Weights of a small GPT-style language model, trained from scratch on English Wikipedia: vocabulary 8192, LayerNorm before each block.
Each number is 128 + 32 x the weight over the matrix's rms, rounded and kept within 0 to 255. Layers, rows and columns count from 0. Numbers have three digits each.

# layer 11 attention query, 128x128, rms 0.134, rows 85-107, columns 0-127
172103174169135110162076146133102076131156053073149069152162143150097150166117134120137142087150149153112122109139085119121086152113114119090117103098105116152128140129152104100168117159085142153139140107102076178124107126110158143152154159148134066101130115125155110110120125136131159142102139105146161123150057142133210105116150149110108169115110181151125132161129094113131146106147
162133141125169142107099139090134106143081120129109162159116097252119138125154108121182160136084142145109070084132153155111117069079084111131139155164114114140156092153118130126151099066139101137061137115126034161122095163121119117165129126106157100067126104143181139049076161093141110157101121157169122156127062103094112133163144116125062113094181161145155093091056094131107108109097
136138124134133090145164125117120108149134189159124143125115123171139178155146182107103128147129073084117138097113102124173086163157128140084204089144122182134052118153063133116126142152125123217119132159164177121113153116148167151133137137141145145187112130142140129118163098188140164079094175123117190081096131145115082098154133170152140111172106111140123138155164116162069144088138
113087147050080127156194085120110123150131102100079101055154079122117132157101141104141105129117118103115140134139109085149116159144107109144048162111134126115062122165136151136155160122173117128107067132125151133159097073131141186150178112124170129133143140145111058103158117141108186098133083112109136113199090118165134084148154155115112074154100127196095132125110162118110106145133
075142168203099198181140118139144113114114098132112131143189186133154145128166109138124104112122148135119117102164113153107128140060151166104180126113046119099146088137125118142160154173119115149179109085095084130162130169121120116134136151158171115175169105172152138113136076090183133132146116138130126106095193059108135103191103137124110038113152127146185135105113149133142091082178
103125089080158107092134193147100121152093013093128139148119132176192141113172129150120108130073102104121161099100108090132091150137114093150150118169099104163127096122093150169144090072066127183134169130149096123077114154135114172237107176113138148107160146119128137131114133110162061132139149161112130130105130101077131121127092039140156129130099133198157129121120135107206112121140
133117108153108138153131165112112137106102136138089126089100134125140149163130115083123095156121085137092149084134182100150174151134183093126114113092093174172122162094114156147155130143070150123144143129104158114085147118092116120108107097120110139082117131092110127140140155153178161141146107104205079121149089094119142128158164129134111091139154145109154086073136114117127109125126
145137174097158110135057133090114122135148106090134103120165127108087135114115142159157139135170123173108082130122078142148126188143074151113125123160082133124152107109171076148110140074139162059120155138133063138191117163085159116125067166127161103200161074144118064111102109058132118120095129108153080105109133093134146160139084158162074132108143120117101123140102151104140046145147
128168133108127082169172155085137132170113094137128119120173078154100126142125079158107126103165097159116142097140178099136139122153067056083133108138087113138160132157179088077125095170111115137106152137158116105155096121130112112153128162119209125119119167155107156134110081102114139100096100113133102092098072118125123136135137082106083129091119058162128097217103066117147115089153
103085116093070117175129178120151173159140136068211068107130135153113132124114115111141135134110088143105136124100155119106136142118082140125094123115166141095081093138170167112109101122122188134114074148059149207140160143139101124154152167180133134110102120094132146075144120091082102144120120114151096126158112157136131149138148066124127138092121106178156144156123139124139140105122
120174098102087117099105105140128198159149141175186207095103127144117204159164164119132132127134062165163101138129098205129152119123107172147128176149089081191087114187131132112057162161086140145120125151126188135194106182126140137101153081129084119127119139135133085086103122163125155148171091073123077142129139145142133105060157111142067154125173117142130129114131153126125196115092
105081140113154160155139206047184117168108100194142129155136172105180093144088139167127140133157123111061128073099155144128110147135174130122127122110125115125170117037064075116090138081071083146092061130095206225137106121146081122150117085149107153110109121112141098179102121078082138167157120089134161120097063127138193152158163126114125164213139121075139137147088106111120160065059
141129113139094142134124069175140133178143153190140150112186130133129144128089193140054156136072183100114141081130139137121147192190116115129146171172117118179051076147143109180184146128096085161146148196085096135137179162142093097142171077187123138109161091128162114108171100110156097151150138130162126196091148143036083104181177141183152143079118150147049095079144104089064190156086
105176150119164176108116171133127090116098104096135117087140115217142134090101082162070090122143134083121168168169138104161148185175087118141117121157173070065156127187108156146170168189144107093123190152140128166095100186140105101168137124099130138122110152140122119162167155176187112132180142173129120000076158064181142094140068157118187131175125131097132120042117103144128104136119
108122117191181116155110117102113089121166129102178112098159108171138172139070141110122121114196159145087176217179128151122122161094194016102142148091144121145092058091109116136166022122118170119101129135136109068099111066154136138168147138117186030163156142144123176153148118118085112128131118102156132079146163121144131148206151124084135126131058127057082097135103109146123143058128
143126091128089120150134054083086173118136070163127158143149168143153088136061124123113068087131093112086122153130092124190062125151131081181101144097116144097082126212122138112096047175152103080126083085175130093150166152124103168147167107176103092108096101139151127136155069109172161121114092114070129081075150108151113144155146084158102088107110177106134169112120078152187141142141
159142148192172141083176103168094174211151146142103116094099154143178171121118120136154103214081170141116117098155174087112141139080108111154115137134099114110098122111143142113089098124176109171023158115098175074110106149136093130083115107134145093149119136152107149090134107127227108152121138171087169156172136158099145142128127150203102146102135132181212180160113118183113167159076
134128126148148124105100160089088114165129125149089090124122083068073102089115193181139174118108150158128083086110157153126084122166130049134154118153078194108098147028094122099122170180098154124144100102106094129101115107125091095071140117100137160091075100105098174077170137106095140115132139132153076056181203086173122129121069061200067134131201127145117157173103138070073039173111
084144168066105103124092151089129154101115067106084101147125130084135161084147068126106095145167158066164132118110109083168186098144100120111121161123088129092125119078079188086076146039100156057113141138128173102165143127141161080163101060094139131090127105098131092143088149072137138118167121065137041120133140095125042090118164170146097132094125100152109074130148141082055147133142
075088067135172162108171140125139130133089103098096126140110114164124189130088124091183144065102080141127175143079075141139098115181123122185136177155052136097130181148123097133113108149140045135121132124071090125134117106159148113159125119044188062099134176090117071124117114109126138108187049140141131133095172124179140159127160175125114171068177160192158128095129154098090188125106
059154127168087214104194173163134090064167144119126143058069142103083141181115126104166130112116117088151087070201155094152138142111141125179114141075075127137151166122154153097103137050084134155142148147119160104158130131109117183132133090192077069150128101157126123120169124144160164105154141107110115120104163128134119176179079118125167199150154053122131151153117069097077148141079
156180117177126108107107102142112114149177093110092092112168097100165170156156157117124088121207115137149169119123067174095067124148122121173199104119174149114163201105130147166102155160110156174101089176131108152133187214169141136133114153154108126128187095109145106085168152125162136049165111170154101093150081115103134089134158145013144156143098156176086100130172141134135146137110
069113120123097129143134105141126119184129131178092163113129135188178075143189102135075135195183087154129179151121133194156106127142084130068098067133175082186169236143135208129123170090122081187141185108069107169159126035108129147156142168168154055117137121148110138166143141120124175158117159118160151137089139102140117093132116114106066069108095126136100135103129097163201199131158
# layer 11 attention key, 128x128, rms 0.139, rows 85-106, columns 0-127
144126134164101079166082102151156123122150146131104085165109119195153139105108156122106116105174122125113067145096147148095105106106092142114119106122101136106120101135088095103128147156102091160194119104117101184137130120132107116162130105095147092133122148157136156067116117119214102091088125125171116114151079149092113097087091155145122144076102151154151116147127169091124138126123
056098161181150142147151093127109114074145132118121142144116124173101155133176102139134111100100125140177114121127163128118063131127157146121134159144108116139148132153089100139125167129094073138099157126169096146132133178102106168096180039064105127094123128216131167114092101099131107170148131130146102135211111106147163116125131145116101159072106125104136131148134131081148170087095
157115077159143117128072130086128113134147199154148117100128144142114097105087121105133134137145097117132133100115124153096136113170172149164098093112149149161098122130137120139090134110091168155107098160148160119184190078142108139158121112122123125152110126055105155154121062193164123091126126129166109143099107142100087120140135067154128093110105121098081125110141153150139139087103
149124173141090161137141145117102123169158108080170107093149143118176118114119153143144122188097123145098041115100108130175121110129147154137109104144172122137073100145163149115117100077134177099127120100173128109106081118198138097182077087140138171077122101129084106087119112141152173083091105171181095134097146164109105119127115111175139082179102154122121091116092183132090116156150
158102079099165174130139086104108081102156114176109091115158116172153129138072092130128118138118149165167154167161101149120164130109132164131112168102111079133136166128143096164129158116120131133188150113139166140152137141091104136092178149165159088077142119168158129097119160126106113158160083103129092124125168168169133126128084099114090105126094165188134161108122119115071119152130
153161041099151120162120156174087137119102064167068158138111120187114103147114120123091098101132132090143151114141111078134124159150176145142071193168115128139147173123145130127122150114086137172175097140143151143136149106140086160132129118091138123137123137189082122140162082110141125103149143136104125118171092050135140141090074129093165137178149110141189131094146133084148123143111
115166175149147122156153176101124118102156157119116194117117167167123173123089114097113136121116123110135139148140145099070119163114095127121138078151146129176156102115083092077115132132087184060123116146070105122125185121117082150157114120108082124141151110127145134091143160154156146117121100088136106153148141101139143181189114151148159150176140134113122097109129137148110095130119
097167164102127104136099076187118130138149081118089123090096079142135164100163151192160114135102170138115119128179136153106161169150085111116054089153028148178175119111103108122137123073133067113140164142120140160131099164091141139116117149134133083100124153142112109142115128115123121161140180114114096049110102167170148115122171130181108112121131098113101134158099140157163134160148
123120147169129101112128109190116123175120116132117096106144164119090163094143055127125109132139111143119156116111104118117102117153099102089116077171139088123122123094143061065154126107147147155200181145126090168129136116108141076217143111116163147139146156125062138096131097070145149125130151100119098102116133136122132173125088090114074158048094021156148157202105136107121134141162
111065151128146154088145125100120189145155141072114101138123120120124101126150137153102162153162087116098143111118136128149156175097156088144103141113139127109116039148187153134162154140072138190190109111115116191154108149158154101186159126102128146117108158176110136116156167117102140165148099098142110132160153114166112141129103159161136096099102133145126157122088092147127176162132
114074169104078111105170094093114113151158102118107185167159117071095147128130152131166077125121097147100097137118080116170151113108105101125127129107131173159086128150092155107137149115106084130121169137123167099142123070094134131183138144126188121122116164168193136123071110180123107126152129110159116131156200124125096085130166131077142097137179130167132142192146131109144146144111
091071185099158176138142148088155082171073147129102075223140126129207144122184128177096128117147141162136168150151060146107172124058071188123071145079159172103193132132075084158131099055077163128068133052101116133111137135184121128057198127148146159170118192116139163108104111126141130121137151081137083147138035123114110130107167097155173176176114115137082149114138115139117116186122
093149115154156153156125109136173135125170126154093103172174131103161143126027151096137081152109208130125136093151076165162092095176109117111164122187121094148093043084162152102105122043132142142139186115110122119167161105055093105111145170143120107093119141146123169098062074106125135144168110079191133084134112125118138143134071113143126106183134110162095140024114081102088124092176
127156127057099156091136104156123022184110132185104120154143102122214148142141100130168067098109074094152102125080104115137207140112110139148133103114111053083128083090178200152139141098143118094082139105162106082146125165106102088146156121189100067166116091074178150157142160112164176202134121122091115062092183149141174159119156155123146149085173171099105158105202130096150139102131
112168132147169066142063180195122115103151134130125116090133141158095183110160114124119108152171113141075151162076100228126162112114075119124113133070165118151147122115146083065158117098092124083173066108123082083116133133216158122114117177117036115155134122119132158123130134111139135125156160069159155098127155208148135109127248090112088093105142147085157022120141114112151140067144
166182150181120047073172129092156159117112076142157122117130050137141137164070191159080154095115089154079128100102078143149129123097093094122141093127098105145145132139093172059081046108128111133159088095187145144097167112127129158178155099156137109107138129082110125144144092134141193128140120168106083111088152176079176061108177118135152124185210089097122175139135039121141129160171
142156144139061109177118113132171095083138143184152147114126095126119104166199160111116053181149125187107173135137123033061108147090153099170158168112088130094148171095071156120119097157187135117133140089036105083166174148123179059157144126125118179086194158187071169121132083057147128110161146096183126124169101110137200137109082153149156123080159124088162199111087128162067098091127
140142126123162112171173147113076192155133093151097057083123119151154091169199120168149147087156150177163146083142085145162062188134095128088084149138045094120135101160137121145125150120183037155135118170095126109109132078145218144077156079101114098189159087128107138134129130117137148122114119110187136155129175109138070227128104093107144157100098175152096213133123136092095052174135
159122136110181136110143145070161170195125174148125150161032104069136147081084038112170164118119066141124135120090093102135147161189143097154156144087125118197172135127105160099111145106124148173134131085136130124143153069083110086110083130096116123114103088098067123128152133097091130097069151123094091131176097133169095081162102212145126133111076155092105123096114129124152084092141
084114129078160133111130134119118085102161166039147079120089152122125129109115116129122141122105087127176099155067077124102147126161137103141154188173145073166157106132138169090118116131125138150120121121091127153109084053131134115147110125147143174156168216102145133082134113124205139094178135148153136107102150053099165136098195107107127049155154162099208171179137126150080116097042
106159127121116154102182115143070083143138162118149141100116074169111132113109152110079027211098105137088116143189093148165112087106123117129123171092179117129174143154110105099152164079118117181142109164169124140122164093054131123187123175101130144164103096131151139164125133114085104045109161111208048103137109099141084085155101118107177217079076112104174204128157087110136107169109
133086080132220156160136139096098177161153108160116059184108107145116085140139177149130142106121119087059102131137104123130106080192160175165164084085098090115124146148145113098090082181169138118139105124165192150154176199083153124140133196172109080177169163103128096154162154082097127119133083211132115097155105132125125104165124134131078127109152191092141082114118124161046142103093
# layer 11 attention value, 128x128, rms 0.217, rows 64-95, columns 0-127
094163123109156155129123151101129122095124105112108070147121129153145140138152162140105064143093109130158117155113151115116105067120107145109128119120116149116131106125105185125116117140080110148127081156144114144139127130117181121109138182102152119088149130124108174144133167139119152137104115123160159133114116117119152130125114177172141159122087130109087128116117132125134126127140
156130115136147102132107122114129078150111145108132129170107103129148135149124181090133143149145110124144123111166103090129145154105138140138148111139131114181107157124138113114119097149102107139153152112116105153113099121125129155110118118127136132141100152129089160072124119154085139128108154154128126140142144128135098120074140114144141152143111133125120129090135135158133131127136
158121117133138161117133087147137133178147138112142126102120100101108136121151156106124092146140153174094145149108158167121185124154103131107125122097109142110127121143138137138140108107149119141115157100131116127131167111099136142144121124139163147122129137104108136160122108124136100158113124129122143122118129122119101140113129102131142118149125121095150128095134101145137157188086
124167118162130158064116117131135110140134131148142121180086115108073143075181115109080140099152084153123117131162093119116152120105159121162124146155137071109181140097166106184120140104079115119180101143097073131143110095122134106181123136148150135153142108086124083132112129128141083141133158135131148126115070134142153124131134134133139124130157131153125146105149087115146164145150
128125128088150131141109139149118108153161124145113138143162152148125130107155100107105158138115140163111132118108157147156125132124092137118139079135110166124143154115119145149122119119102136103135113179127151106121134109111108143145142165133117135121124172115103130136120095153103123089089091116122103142159144136121153138118116139093144100128108139125152174155126133123124102119126
107132125115137173140150140109078118098121063166148165127071139101138099127114125110159137133188160096126080160122103147115104137158135126143130130092117104128164122116088149136123128106165112121108139101113123141142104154166109131141135139136151125147130102196096080129092118127137172123106161105124141114089152142155103142127151109162151106193102135147114136119083118165110154143109
166089090141114149206151122123124105153116152107120100156151172137099161148144116150129131093147117106120134144118128126137108075094089107130102094091152104120057144140138131162141132168110106154084120129155131087125164115109090120128125122112166131137117106121168137078162158119104095129162118123132125132127127126129111086148085176100188134125132121126154117133124130104145087155154
122096125098130109100175162131118102122158114116133131108110124160133166141129112071096134154128142173140087132138135155117121110137136103134129106143110158126097116118152115116094131138150170129138129136149130113144151152149074147120143159114111169162121127138127123126140126130111132124141152140131103099080090161125133169107129112151119135133106145135123165086115146149129140121119
148123122118105138133081073109095114135125067158127117142131092114150123096144123149136141125115141102088154171141122130125147100103135142152135126147168086129105108124160157115083134133121118141170102130128122147108145125119093106130114113133074138142146144173120119124147138137122155134129160102081144167125127154151143141150100132106111111151136153104128135108112098106129134114110
129114113157142140109114099140121106139113097142099087123147130133158134143098128114133136126146132113117074108091181113133114126133104106147134153136159125140140120120158157105134136126190131098182144140105152137132165118140132131138119158094110106123147113108116124125108106152139114120124154096101122148133124112145177121097136159084134123137154120142092151112118120132099132136150
136126132129115127152134102128125098145131080135111083165159099143081124115157142093098124114132125109139126143104122112126154124104134079104098156116119119130099100130124139109153111088144104151138143134119161143081130119151135098170145130113083142123118123143162119084122115121103165122134149125096116145133123124101109102085146137132136122167101166104124121149161132143132126121139
139119091130093126139142135178141124143113122181131148121124140128139104116136153131167166116099171125132119147157112153110170119136145085149116129122127100109144097092133127157102111100140156123095118134112138166112118087123120087134127148091146115111128158134124131176144128136140142117108110169087127185111132141137150126137168104127125143133152129120123153124152172138148112154132
151115074131122111126152141126151145142155090112125137152174134126101099106140143152136102128112138128132115132160104096142104111108163142111139149110107148111110131122171090135174115122131109114117165088121166109126123109095118154130142129110143169105139164087116116143109129131156126138133141136097120111156128127133104115106140151122132110151107140124141117134146078175140092105150
133117103176170100136138130153117135144142160127086131099123165137125145136172081135121133177167105159093098087136088121155153107093139104137110068107140175124103105091135140140126129123133096103146111113134180141093106088130145130151123076094134104088115118120131156089148162123151132115114163114115110100146159137157136127098102143114124126154104090158123132126140113120118150142159
173129142136164119147120143153140099147119119135173127110118152144126151157156097112113138187091140132115105136117111129168101103111127177152082151138094087109124106101091155145132082105134153148142160105130135126142113142101138102133169130178104112168170125134136134081148136097145104141115148120103151118141109122101105161138104137118129113145120133160182140143152108120114131156128
135138143112122134092158158122108147123156110156141095128131124131116109135121146135109157106106180164113119157141151128114152096118126130124114102119111108149132100128121130163107151129110164153158148105104145113113116110120126152116077130120123113087167118159133109185120110153145155137159137091146143113123117086151143119125117143126151161159132106107115155111105122143109145125125
124129164116129139086138111128103113108139149164114153115137112110150104123117124148159133163136140136141081075114137151113162103139144144142148176119095129098133111142147098173090132144115084153134107161116109102190126122163119156155134143150140152125130106119110095073083136097141125125142122153111097123117153138108130175124095154085152135134131142135091148125100137171157158097143
125100142112144152144154116110165142129098075137109135101129156136151079120183142076149127131143148135137150088138093128158152128142128118118104142132125117123102133138113118170144137154146104140154174147085110150102106135118152147130102141116108166128091124090095153146144115137183133109127079120127114122095104141122127105125142131133136138108151095154144149117143088157136095108163
157099103123131126135127118122127125100138128113181151109131099089162117113118122098138112148120122126148111155117122145107152108114140117141127111098151118117139138144139137127154132100167104117159156116117113113106165121128129109116135146143122137161130117149139121122144116115131087131112095134174095163169160106127118138075127147121119115125150089152107146129119127110119138132111
127107116106124125138127105084104127139147138125093098144105108153140157095143152117131074156144113120180105145130145128170109116132115134137133133122089136109115093106154106136136095118155154128173147137117122086138092097183141165126105105137101155127149155162113104120142138130116136147138112143126088134117108132153113103182100136111138096118141144085080157101098130107124149110059
168141118133159158112124151135120140114133108100142134127142146109135122116114128127124110151106143128090136128138122139074145140083166169120098157140124090143142129142121129116112138144131156102128124093132119127146183112114141136121162084140134160122124138131115099119160084122134128116090146140097130183116120155153131138149133128107100162166141135157152113101121134094126141118108
119148136108189122160140127166095078116158141132132114118099135141105103114152157098153141119136098099150151121131166140126099108094116136161105108137143128126103169161158114139101118103104136139139127097143172084135130136115162099133138137165094168112124161129152127065145098143094156124121153121110121092132128125112119097143138157171114090137098150109113130112154098111131122128173
155163165164111103163117169114107140174122138071122152105152140155126121148152126111136158131131137120118164108146135120144148091150167118115104128138132166100086099097144147141150121154161150102113131092134116132139120103106178126072129132116126110101121131069130157131113107114111135106111146137152103072151106110151146146144131154148139113112130145154128128117170114126142120157145
113124089138138105072128143119121105133165146154161117101133130116162122113153116119123158114176128159165091122135119089142142119140108135177144151156127130172115101128161132155120104130132146140100158126121104128143174100156106132131070129154119121127114134118124132146119170155114152145129134082107128107095140086143162098091152072133133139132100147116098154101132127122133121164080
112110081162137158147140111126166117123134090145075094150123114132138128138155107076134112149133122144113104117157130099139145107084120184126131109166118111145105144111106113156137159119155128142130101076097146187062143112111115097161176129125174130092115117077127149156109138169132169146088132107139120174133131141115118113146138148121175104131118166107137164066132149107122097150130
100107134119146143131127118112112127139128109104107193147141122114125128112141155157108097147139092124125058122159137098148122107132106115185148099131125162160141088100132130126131123152116106158163105141119106106136143113141100107110145152122140155127156135089160119097114097111118156155154124097092116141167128152148170102171121146092119158116193138093114163116165098115144137155120
104130106102164138090101143098107105123106150171199120133103129146128112101119126135174132135114116135122114144136107163131097169158097119136116138101145127116121104098145137145097136137158127138135183144137137149130121085145127108134110099138143156101141112091122136143126132107133117137150147121136094150151113152086129124118115086153111147118125112073121140134090134132108135130134
129124137157109165138097127152133114168121118082144093118093155113140162130152120125119135148100148159106128121138111165137145121110137120125134134137136130172084124077133128138132095096091132123082120099114143134131100113108113119127104140127112155137128143107154114155087142104152110124125131139080159139119106144106125138158114139134136169139112127130117152130114110117133120148131
155115109092149135196094143125138125106115129156125132148140145138102138126115156140108141144128139164146139118133151116104140129124083146109127130105147085091130104098121130142117119129137138132147148119128137137123139141096118160158127107117142134113094129115123119085139123133139196142149144124100121123118133132117150116129116135090126091136141158117095134102102129114122128097094
111126101131133120130097160117132131167133143098132123088110103141120108084118111151118164148094147097118145111117086142131140156121116133122113129192121121147148111149148125116123114148126116114107135126119106131138109127116139140132145123117131137115155111173129157143112120116123149118133112130129140129090120133123071173097124092112146117131120104128120103181158121125098124138144
079116128123109086161098114149137135146142154147102109123124105096089143132099093115125133129128155130125103180110093125142151139127106121155113124123114121162146114145117095173128087171154097144097099116160125145117165115079147116116131159142110149146145086129126126148113110108142117092142156120134127122135131108119155146164146130115116094118121140134141171130132127150139158121167
154116091103114163128125161139157109121109123110124156153132116131154112089116111146094110142167110154142092097145143118147109149129078084140132112126115138121121149131165122138126132138130108127118100126105132119099149117095130135157125130134141124121123128182134124108146183141163134119155143144109120112137136126121088135107161175105096101133117157097148111075125101095140085147172
# layer 11 attention output (transposed), 128x128, rms 0.198, rows 64-95, columns 0-127
132096092107071116137122098120148119122153143115173151124136102126114123120095138127142124103149136126107069129154110164137151134139123080079128132141143130165134106137118132147099122123139150119121132123137120122117128128146116127116132124187130143127127138065098098125136153104127124143151124125102077110122105129131120109138095068133105144105181170178142144128160110133104119129133
112119104134085160118152147117111137142137147133142126127104154090097124122163093144129098137099135133121159136119136134123138120127100135138156155170103126075155118124164133139133135097120161129123143090118155125142131145119103074115121151104122142111151153138120139140098137113108138140138106104085118111137131127158144133155134108114113156079141110152112132109131146121128142157130
100125112174124100124140150105151107142140136135133107143106153148156137112147124147122110122121119104159139127162134100113125099100134174138121103154168109160109144130129090134133176107098153128117099099116122139114103140138114083154144100116130092134103124174172122122110092134148122138129119110111147121145109163134140115124101141170144127112126118158122171189112155114126113114122
128104149120149095105131108141134131126115166122105100098114140144139098112101164128131106107156122121141152122095163148110147171141121139148130069130128139152104084156102122118143114142139176157158140098109163066083141125155150118111126137114151188151129152155122098148127128077160150087116128130110156126121170118177082137123054097118138114098083127113113084160133160177101103125111
134113140151178145118129117132127139090098136087113093146178124114113110098103110127163084117167124111129119114132104129106113133141103144132114148114138087109135118111146118129099141117148129154099126083153089162121105122095132107092160142090134097130126078120145123116136129083141145144125142097104159105147132137123108161126155145126116126130144144121134133100143109102104147131141
136124135123155115125124106125157152131147137123124074120157123110135144099134142139106119146118117084143138100093117097110133113136120102099110134121147153124139125101144114121128133160088153151137141152169127099104181109128135118138069101145128117136180166125176154123098159148073096130106094148143146121129144116105132087121122144102096127127104124139156196130126114139182130120134
103142145133133123065131127151135190127117116153143177086159103124131140104167119124149145171119135154136140136139154172153090124141140135144132125173124167149155119126125136084104113088143123116122147139128102101144104142136154148144102135115172107167139109102115132158112078121129125131132141157114113133165129116135068142086148106120092140112144114089087189134143114106095135076130
123163128163120139171114121115203159113133107153150118108143109149144064134090134150123117094169145146116127103131157126115156130093123150157147179111124112136143098108117161119120150128145129094142140103088116129118087105172133097124116103161135142129105113127148150124123118128143156147150102114138151155152175094107098116147110130114119140125161076106125136139136114103140135172138
116123103100140141151174149148147112140117165136113127117110133131122096161101092141131120135162121120151136083148097133130110153155131108111121151139098136101126112119099126129141112094127158138178112144150164119117152116107135158161137110129179141161126125120109156128080094133079113121125117115183092134122131142148107132108139144127138114131119103167124124162126133142109149139104
189123138134151123149148152098115125094087146110129153166102108103156110112126103134135125112139148109117159132145089106121141177137131149126120103147148154115160131112120104133118132140138137142129136155161117112148113116091086146148117121175098146126108132111139121131115137164119173119104146112154134118129105113125103121144135084109128132145085107131123092108124127101113131142113
120159134136138137133089140113104153090135128107105169123111131112150117165124113131148138143122120123128119108139154105125145121133076150142139128128099140108149143139148125174102130128112183136102154136119124104118136136101140133095118120155204122110125135115119125149099137086110109139122101101143144136108109142169094106103103118129104115127128083159131164138116121130119138136112
128129142136150156118138107120150119161172133115128131171135108137122119153110113133085095143157084116112143088115119159089127123130153160105134098148137121095126146113131110148147144138111113137178157134147102126168117175104122129134093118115090141115120128152149160102102094113124102130103150088185108125126138113127148140120081146115164119128092122129127064101137095131119116084101
107099153152124144103081106146107108129113132149126159119104146123140167127124090171160129140125125121138132126071143148121158133120098103149111118129090153171172154130101114161106124110131158101112172130119113104134130160102154120100136146109130103120115101120152122129152112117104110119100115131123118136141102120125155122146140152147139124132119141116108145111135135092173113164106
131177179128122177110117112135163149108117085112151107101102073145093115137124094125145120085137125117162170181133146141098081132130123153155137138151137097142119128152131124103131112151160123121123119146158132127171126111111127099110123151137165117141110117136131097121139109135142128134121127172107127156120076118108105139110165113147116104074114138105184136135095130126118097120110
131105112128094163141147102111131095123125139170113104147129114109135120129117141125113135077131079119124173143124128144131107093122147103117112126151141138143141116160115120155132124141109092157123120152112151131119117122123120135089134068093206161148101120129184103165130096127134157142089125158160127142104151149141123129149142124123131122120144115101126121157121130112110148119089
134085121142137111161121121127140102136137137119131102125090139105129083149125110116136109096113083077130116124117117130134115131170123116127118160151170173122149119113136172123114110140114119098106116105133123133144103167167129136168127146134114112135105144123108126123153136150114114099142124136147132126176138122135145147090101133103113120145121163121135141128134118117126126089068
121152104131146122134129130123123142126124113133120123126125123113155131109103104084097099080116131118099155143101135098126103155117156120111130124109122088147142135090139144078165134121122170120132104136181115133084176109122115132128112099100137132140139081110128136201153147129128174103115127136127165108143094117136163125138085167113150149102107142094122144089169119091131110169115
140144149136126095143155112121134076111132134147130150153123118092092140112106132139144089134113180111140125137124185103090152103113106111109136084145162135123143133121135140117115129133091121110169131112103139092157145116148113134131111119095128147098115130179142108135117161106080114112086145118115141127101088127143160144112123168139114171109142128107119055136132102078139146083099
154139152162101118111148147138125162140124088144094124138120117157134136128125088125121117132137092097114118089144103114104133118202108138097120135155102149149129110099109134132138122135117108142131110126116136097095110148104111144144110100101131136119132112120123108127108142130108147109099136141114127149111124138139128106163166139133155156154105169137120168142097127162144122110151
123128166137150105110139142102157144123105136116128123120121135074119129164108089173091146097146160137075130101118129101143135100120079106131115131104138129118142105127112139129131163145120154111144101127122134160111149110173110076104159147130133146112154125083106151105140117114138127108139106122108149122119116112100127154095154109114130146169148121133112203177137122126147104127187
116145137129095097151116129151116160160124138123165122101121069175096127101116137123118137105158103140130120101101160094156107158156111124135116138120141144116136179124111115118120142092110133141153116121106154140086107164123136153138092166122153116155134126111150152162141140161139151125087121107125112090116165127123136151125142119168152121122140109109137136174146132171153147139159
149110150116130142097126155116144142132108100128163107135118103081158104120165127149163091106159144137133107130139139118132121111135085163118134176110119136143154093154116132130137103095103182157105129150109131162105115135144087111107135092100181101137113132123113120109084127105134125143106093144142090158134122138170149167123118146122148155108171103123091118098099128132110146136100
149114119179116143116089130161168137079118109162164136141087129147110142127132130148109131094106118143112108189122138156120107116105099149119102110153145104156171110144101100139119111130169120157146161169133094134101107139152078154156141155141125138152145125137150114140148126111131123164150133129128158135109098128154152129112183172098120129146107112103121072140124161153155131139133
101097123120150137117124146145126132132092123120145127166106110135133083161112129142168118126130140105094166141100144125112164132132158114124141083105143140064127134128129170132124119182133116125115137104127161096131097148123114135140175121132102124125166133118120123108149111136124118129148146163123128130170071111082093100137117166112135136119130121149148154117142135129083173138107
143117154135117129113131104131139150155100138137184118158165088137123111132135117133111158145157142114116145132164138138144148136100114089121120118117121128112168140114140142127096117137146118126122135133130116142163137163107167120159107130142091158118136118147118099145141113095098129109098132116087108102130114161127148140118114123143093177072107114110114161178113120168124133149090
144106107138135110117157100105131121102143143157165107125129123125178088116105103114141139150168168119139184132136134124141139135128143146125100133134130117091146118144092107115121127100138151092122135122142124133125125128141068149104099118097135196175096115086062144139149128115133154100122131172165145138119071126119113124117117184165160113146107142135110114116139116135104089129145
101123124132097116134151102118152108135161131136109108129149122119159159151114145156111070117165145153129126133110105128128144106126118139113158135116090131132164105162119111139145112123144131160141052098102112060119136106153117128169131166145114118114133160137123104129155129143167115135119119132141143104122126132140102136157121105119142149122126112132133161097142134124144094151102
110130094134113120145136091154105096136145108139127141148116140163120127107142136145121099109145153109142142151125135132131138138143129127133130108174149107131122114140109126126136154125134095153130172111140084152170134135158118145099148118103158147133160131170127172109126055116124132150125151109173137110145148102130132116120108099131107109074104123122138156152150140129161125122112
131112103127135133079151132099114132141139135106115095154130104084167120120118125140124136117148143109143129071131135108136097119121151138110113111154165140099148162168118125133107153126138132169157085133128131159138157105135130114113133090120138131124111136127106144142149126139098088130143116119118111135103111116144100162121146113109144151118147101140143086161133068089127116154125
124095130175145122125113105156110104095135106140129175134145166150096169143148140101123145122109138118145152105119147166130125088117152112128137142110148120115123139120112141128174139110101165151125138135097138134140107085096140134122125129167124127138141118146144111135160137188145131100161148128130136136150129122138160158128106110100127121083111138157179113115123142181148155136101
142123098116182158089139133166152081143073102129130151131129176164146142152124095096106127152120119098158120125143140127142142110160117161113129139111183129111125141133145144091150136092109126132072121164140120118128098136104099133147135111119122109158123144149171136170141146104120107137092121186118127112108156104121101131140117128111115141112142159112098153125133152137120109116110
133110165124136115119172108120116139089153108104144142118176160127102135159122114115159123140135163113109167139137150104108114111106132131137108124121088127145183108157096134109134117134179128122100152141128167126112093133118133126109110095170118133124127136077127138146112110145138083095121161123111112154114118102154112151119079141121159144105143126145106136164107132100103160164117